Part of a small language model's weights.
Training: a variant of Muon for these matrices, 124M tokens, 15186 steps.
Each number is 128 + 32 x the weight over its row's rms, rounded and kept within 0 to 255. Layers, rows and columns count from 0. Numbers have three digits each. The size before them is the row's rms in percent of the matrix's.

# down: layer 9 MLP down (transposed), 256x64, rms 0.0586, rows 24-70, columns 0-63
# up: layer 9 MLP up, 256x64, rms 0.133, rows 25-70, columns 0-63
down24 089:119128123182046090111133116200145137105072154067145181117096222141119095151104095167132137098063135161110131124126099100122141162145121154110133143073110154119130093159184125110130141156125130
up25 098:084157122095102140148134124157157162086087092076148136081104178119134146151136123164186159142143109095131122106168104217143124129090168106110067151144112182121118060158156117131110166137065157
down25 097:087125101130047071097147147122114109124147186123119118163098101140145133131152124161089171184159172123102122068125074112093174136132210210134146115140100173105141121131092162120152122117104112
up26 098:102137167173111097135133138138127125149084088100158121135116153090124096172151013116140162171097161128130152127158077123086110119102199131178112062152087118104126141149158118141135162171100084
down26 124:115154096141096141130134162117171154121070170089084065121130099116122154128073064174158159149130109135155164067119147216110090128104142161090134094117105123146199154142144102165120162111155103
up27 112:137067149142129104120067165127148152114187113155186072167130107107144159129165122130193155191120160128114131160118088082084077115157120110154117104090110114119198071133175116088131111106111105
down27 097:113200034133097114089156106138132154144113150094080220092125119163151162094159151111098107143167079168136102176128129102191099151102149126160105107137129127154114110116120137140084132083103157
up28 107:135146179146133122122129127082125095143140160045125138133144116183168130125105109194157101153116123144181086079126151133191077135136077114177107123150174100161124142114050162098109144094153079
down28 098:116090149100183143105091159130123143137141100150154173122137131162158152155133143069169119117103125094155140146150114117085122094139146126184109064147190082135223114127150138110077065064118105
up29 089:191076121113109134216133122101174124139140142128110142108164144119137141189147122112147149096106103138069108102120103129168102133092112111119083071146062148100177043153162123137186161146129132
down29 079:098132114124084142167088120116124125157170128171153089159116093115113061094153103136162109144162080137206174188125083167121160078132111137129068189142112089132113127087156104125186101112135156
up30 121:104157148137124109071132079149144117108134145145175134112097186110067148156129116084173067145096141178096172172126120158125094138127153151123136043147135072180151065173129144133079130158135121
down30 145:091112156071171125134117087175155123139114106115155132089116108144119097142120154134147172110085128121193123186187124141112136101163132173108037079125129103125219123176141129139107105070133118
up31 097:156170080109149174186163146109179155132076119128105161111230107112119114133118140129152085098147148107120129083102101105180139055133124130138148151066151145104081124140164093112135140114067115
down31 096:110150126120138131169135105089166126210086141146129083145200141133137116146120178142165107144100109126044131052147187162110152076129160123102097148114101127154066137125132106086084166148138121
up32 114:152115103047140148115133129146118123142144142146098147141083096114114106174154125068151143124197171070150138088113084179174117119134142124091143131048079157134182183129113171115129122161160089
down32 096:149201071095105138094143176122141094119137104107121153137109154113136092121160175078121109095165096080149101154173086110167107104164130202117162165071161127137152130044090130108138126154120155
up33 120:102126059177136115200108077177108136141095145133131069138112125120102144127144112113171103114063091112140130094134147142105096137178168112122180095161102178157151101107155150157091194078170139
down33 110:104133138159143099123131094080128132170111137097156125124123102128114148108106172137163069091130091180154135155173156145082123164160232133110135082154077112165092182056095119152107103102147151
up34 087:130149110139151189085143121150080102192053124146151170153099108109112164136085141120115128162108092130161067136160173090112076174120142140119117165077153087085151174186114092152102093126148135
down34 100:157155145157117077092130123123073158129191140101124149097152075166180181075130093113125168099097076160214112115144123144131152131102088068129121132149156115106138172100116172147127074146166113
up35 097:153110109139141153141132120108144164095078064080149071133192175176030134155129122098103134115133104103126138102121159154167114095118125138080141175128180130184146079188150094137125150142101128
down35 104:086190138089129057146177122090091087132105195180142134054091127131220184142127122154147110140097137148135138182150110151115126109140089128144097133071123154132118152132128113139103075124126116
up36 089:104128101096177063127125109121168146104163167096085143194109156095164157151096125103152090176156163140161094156162160137142087153117183102111153058095154091162194145129142104106091107105145133
down36 096:143068163165135140142114134108184112085061097134093159009150144143116110130092172122108118156192151130105131120155102109109186145118079172099134161132123148109142147161188114124127141143101136
up37 086:087122137150170179163153096178072145131120073102125177136232121167120135108112143173146105122127137122124158136149136125117133069092056135106115143077123104101129114128117051110161179115149137
down37 102:127170082160158113142131099163117113145121151167116159109131189191146117183119061148114092088119155138086125197141101139117160141173131092131104167151087139096136105131045069103133113077102114
up38 088:070108123122127127205211129160076179090153130117107139104109128123164111147103092077119137100168100093171073113120094175121100124110182121157102089182130152118170137127082148151087122115155160
down38 100:146145086136158122170160173170123095080097099149070131151078106115153159182090138167081137141120129120102086101089142101176106196101101108084112212142105143148125151150140140081162131160089131
up39 116:137128150095172130146083144126184155162100098111129116123187146146139153113070141125112155067110151115150147097170147152119076054073031138128135171097154113121120136195102165149122091143123131
down39 112:192133147147116116135134115130106115089178116063117100121109119142128141122143097160137161106207144167102102101105139175160180152126085046152087078146087119172051108145108161126147151162131155
up40 105:110127106164123161139111140122077143167151074111142143131180153165154142125115144109084171077109094125120116071126078156075117105134132082153161196114034191072151117129155138128149127170145133
down40 069:116046194096195100117127156146177133090143105162074073146128137163133162147124120084138192169086126092128075119123112130091144146163136103105124094112094140176125093144185132129101081147129144
up41 121:096068112096147164120132105156094170104091133161103161175104135138158200104149162119122124141131139073107157115156088099057127130111122133114150137110089114169132164155172160065086158205091102
down41 146:216106114157157114092126152132098110135062132095137132134107187092171123129117110155147117104136125102176136117186124075057099086158154162122102149099188151060133166115163116149131100119169109
up42 090:110132114113143154158129178126185129121133142131108163121071120091132125137172124155113146148096149203052136077131162196140104086138137093152157143095115093157136087069184157079094132140139070
down42 088:154125099122132106166102118146142149128161161158173120136086089118134074080092205144154132066105115172141135123111105136121175087083116096139146188141175153092133184084178143087159074101126158
up43 096:138097117093114166162116124173205178201110186133086109131129055116154128149139084124099101154121141099122080156147102103165122096146079110157127072120078152126143072106144157153175133148128162
down43 089:116166108166138150077094113101126105111169137118170101207132123077196160118147132107169167121098077146118088171129108130078150109141096130082124152163199134137169182110144121097093087092114157
up44 098:101111096158130178155096080172127100137100102141158136176136136119050100149127137117149149058117150130132154110161121126205125067126092070169153103088141141173156088178126170118150104145076129
down44 105:127174185113094125120105109125085196091136164161084167117177128096169129144141134139100149193139159114166095123153133163132114110165029146071141110124124073143095115088140115072094144141140124
up45 096:119157125068155071147164161154130161151161113112155177110122085102053134146108119142139157096150156111124099093143182116131092121099140150108071056172144103159178121166059166101128167125099120
down45 093:063092119121192134133106106069110146138118109160174129126123115152096103111143133141136076129170126150102080137129096098141138109158149136151125105174217094085228175145156128137116073116156121
up46 097:126121110137086056148116111103127167140126205151142163128084143159162215080147121091126108127139098178097182154088151134116130132114146117113096040097076150140117145128120197122114137150142108
down46 094:139107147120141091127114159205142146141121127165144157114159178161150160077127137170103148089085128111098183148063121116099110111143092088099122059136158078111122185147090130186159078149113082
up47 084:113146103122154156179134133132144103150150184033175119170167062149120109173148105178102118126185096087106139089133127144085152080079121124107103140142103077181094163154132133115091134139131165
down47 095:163120173117119138157087069126110185105176162085185073060140119108119134122162086175152146153081107160088109141156144145133141162106111165106170119068106138169099180097123097081124139137162146
up48 098:170114129162094157166156138090098187134104100115165106136093128165152144105151094118121169133105092160140137135145147082077112115170142098111122179089031198094114100168166092164155135128081119
down48 085:141088162124128183108096113136120177079122093128208134138122131109087103106107151118167140115113161108095184095110123167127107118198083157179138105059129085093194088161115130123131104180134116
up49 099:168117097145067104182123163111152091171162153100141114167140118145170094082124152113086116129137086148156170147084127108136150143122118053145141191128086164151039115163152120106175094125094143
down49 113:118038134107113152130162153103124145161128101115188145179124149157184147091164171069120147159146102120155129092091147133135079090082162131160170082128099166126075110184132140120128110131146062
up50 113:113166125186142164113082155072092133139184096093135138131205105099125126146126082111092094090156110118185071051135085191150120179141116140143158149142123144111089115080125150098139160133135125
down50 100:099088159146200163117093128124118137161134074140143105141116117130113144141155145074165109149146098093143100146164111110102137128116153141146122054143161125121176124145207118147073128057200060
up51 099:108135159093128142069191123180118171142087129124114138144105111117160128081146157190127091082109123188163142079120136149102143163062127119162097073089135063093120097134170173133154136169122160
down51 114:153132115138110142142130143072151067130177104121134170148112154111127079142110136063123141165165137119180103106148126095170093118167094161136117142135104165112112219163057103076184111144092087
up52 094:127141174141144122151080118148088162091145041168164103111140154164134167102118144105150094145119207103129131097140149166091092126147149113158151140115119117107128128074196177059100072087141128
down52 086:165158159116159111155133114180131119127170127193163159060104125162095120167122173139130119127092079118082091145154101085104075139080085145185099122121143159140147131113126215087134102100152091
up53 100:112081124146201121133096110110123125135095117117122160140163133129133121144175105120135142093068093176167105133180160088114122167126149192120162071133095143132167192090156178099106105046093146
down53 116:162097092065076111161107089130126139128127125095126162131096094168110146068142138150116151122176089103150161093128058164134184150123163166108164135147175114070049149139142139133170136181146110
up54 083:076118116069119196165130126097110176115096087102149073103095176128166127120127106153112111116141117184066187148101115147140130121160151125122115139133106203112126119204123115132090122070080163
down54 082:129137118112075066113181122109155068105136172133078167143154081114124203144131181119130206147153154136079150110106110132071156175141142158111102131166125153123124107142107156120053089140141117
up55 076:134124188131168137143175119137049145130116153172096115152113094110136185136108202137116152103053141179144088124126108120128099125082095123131106073115150119057157152143127090145181083117159098
down55 084:132131067126147160125134170106093113119178126103117123150127074105093118147149113122133108043165149137139131141125136149118114183149100084093114210128133202066200112085102126156119110137106181
up56 086:148100161096155135101157087117163153141093174144185107135160161191083115096140098122130155121110126143031091097115188128115120154158053169133102117106134176148073108113157142117132182120106122
down56 089:148169124133143112093175098080141124173080160121063125168119183130148067144107083152131132108121115100100125102122098123151097126160125201097110203123147146120119165064122153165198134116115084
up57 102:106115108148144132095133133150132093176112073127122192087143108150096153177127100173085115150141115148130130184113060194146117085135179182146149081159128108088173110126150059125093113111164088
down57 089:151107154174170164124152108095105121119104133170133103176115142151132092178137148099092180064124103091114064154100159040122118142136169115130130172149151128104170158140169112160110043141121098
up58 108:099070113126180172142143190141137168173078092113137128112122173108142174170087164135080097195129105139060149149128116186112076139106181133091113172113133111124113109162156106121143111139084157
down58 109:158145177141187156152102130084069079127127177115157122119164123117101203148084172151182137135121109158124145132097144066104162107082129147166175089081144129086083141096176103122123114117121083
up59 126:138101181107143123152121126126115124117135103164109214172136190155146148103156143099189108097135110103051140156150098130140116119159192166154127048085149112112142099153071122110099086124092113
down59 133:112145173140142108167133144149089161120137147211112187091171138124117177140135130156156103128130121094170136124097152133119148059106109037092119106123149110161138122142124130103025073150128134
up60 104:114082148115149192118140159172172141095158119140150135140104190070108062157140137164039120147136135136106208149115118118075077131107125110156106137091055135146103107110156154124127139144110099
down60 102:100093153145116206096133151112134114176080129088134203132133185164099120078119181089098090120118068129105125158161175089126108177075142139149174139120140100128079145098131147086173123146133129
up61 108:184132144131239154123138115129083134126104114131180069117118063101112083125124157164095133071122081185114101114150143120133145103159092123132139117113117129138062104136089176175148147162165143
down61 086:094126119116161142183164114120142156091178101139090139094092098116109076143192141062124164157188136130156125097120143141144117081067085145134122061149191131150139134158072172120090142114166124
up62 106:114148086076131106173075151110133147159072111176096177128119089114105137103122114102137067170181120153156103123107137153114099099153127179153193107136133156095153119136153196127110109103122220
down62 106:110086138161149094173110148136100150165123132063160129086129144193162092090068179140180149044140145084100133119086140121107156126084115169100164109146123118159112175117116095165122148131180100
up63 110:115155139117092133138165120088171178090100182073081126121140135160113138086102157136150126186061156091102102134118153140154091086171153145182097116155123135117153160146091047095151068148109141
down63 100:131158145098180127106167137108138137104103100083053204096122198147111146160100145183166137135123178151111094111132125175104123083117131092175051115151128116144157122085115174105095151154118100
up64 083:147099113096140137152118072101151185133101131169167104171163117085168163112110179115160058107136119178171126127152165170150128123076152083106193121091099143102149137078135090109183130086142156
down64 105:126171104194087122099106128146204078122185167113116108163082212118108076129118087123141100117078168089118134138156095131096125123168123156109122158117097109115154149070166145122149142169079135
up65 100:110082113102174080118133118134054158134079151157125106095145116108155085165105126133178149127165153058124135104124123101153149110136117142153208144134086110105162175160139206100107148075154087
down65 102:177074141178119167124094150137084107172068095153133126084174062113082120148115133108073099143162115106141168118155155141147141139100163179107186128104189082142081130171150144144123119078124135
up66 097:129106122127108050115183103146130144141121144130123205116190097165168184095133160136101183131169119113163178118137080118144086094065154162098118103135132112084083110119120187136131093122154089
down66 088:083064140107151101107141184139127162184106090187106133080121075129203118110150107121104121148103090122095129134146115144129152157050169163088127092154173114168171155156147111147135136123072106
up67 095:137201140113129110129120126148117063122170144112124157155129100107095164158116123122137124095078095083161137160131045148152147095151110131088052171167154164114114082092192094080116168141150146
down67 102:134113145094164102087123127164110138098174132120139176155166085138098170161111130086140158146085101122161103135168078153090098091163132161115094090115135166125125098127204129088042190155167116
up68 089:094089114123162134138200165095200180118151104113119103105169102165093091158149104103109176178118124097123155106125072141165071107151123143075179130161113134116114097106143121095048104152135130
down68 088:114102075139115086118115072154102164108217110118121176090093145122125132102151186127131111143122164153121139161145075119076147156160130107090142198149169156076152196097123128128135079121111085
up69 092:124097081118131169088133198155172121154133170163140080162095091141098093118137132170103177085154138108124113097103109124154122134151101056182182052148085152139114083140137135134093074146143121
down69 096:108105067123088133131128121158149092126115137158144105112136080118117054130114187124089151115119128136160177103093167163202188090175109102071125167167143122138147189105100116142166062142117136
up70 097:148133176173151135114106121145097112094085136086105123160143187080114079172145164130120122128124091106134101120115072139121175162174089152167088079145150187140082102048132120116153169136177165
down70 074:095079168171142155086162199123127138118125137138168102188125155103099095133092178112114179141138157105113106130094154115089184129163162177152073118141080110089123084093119113134126092105204107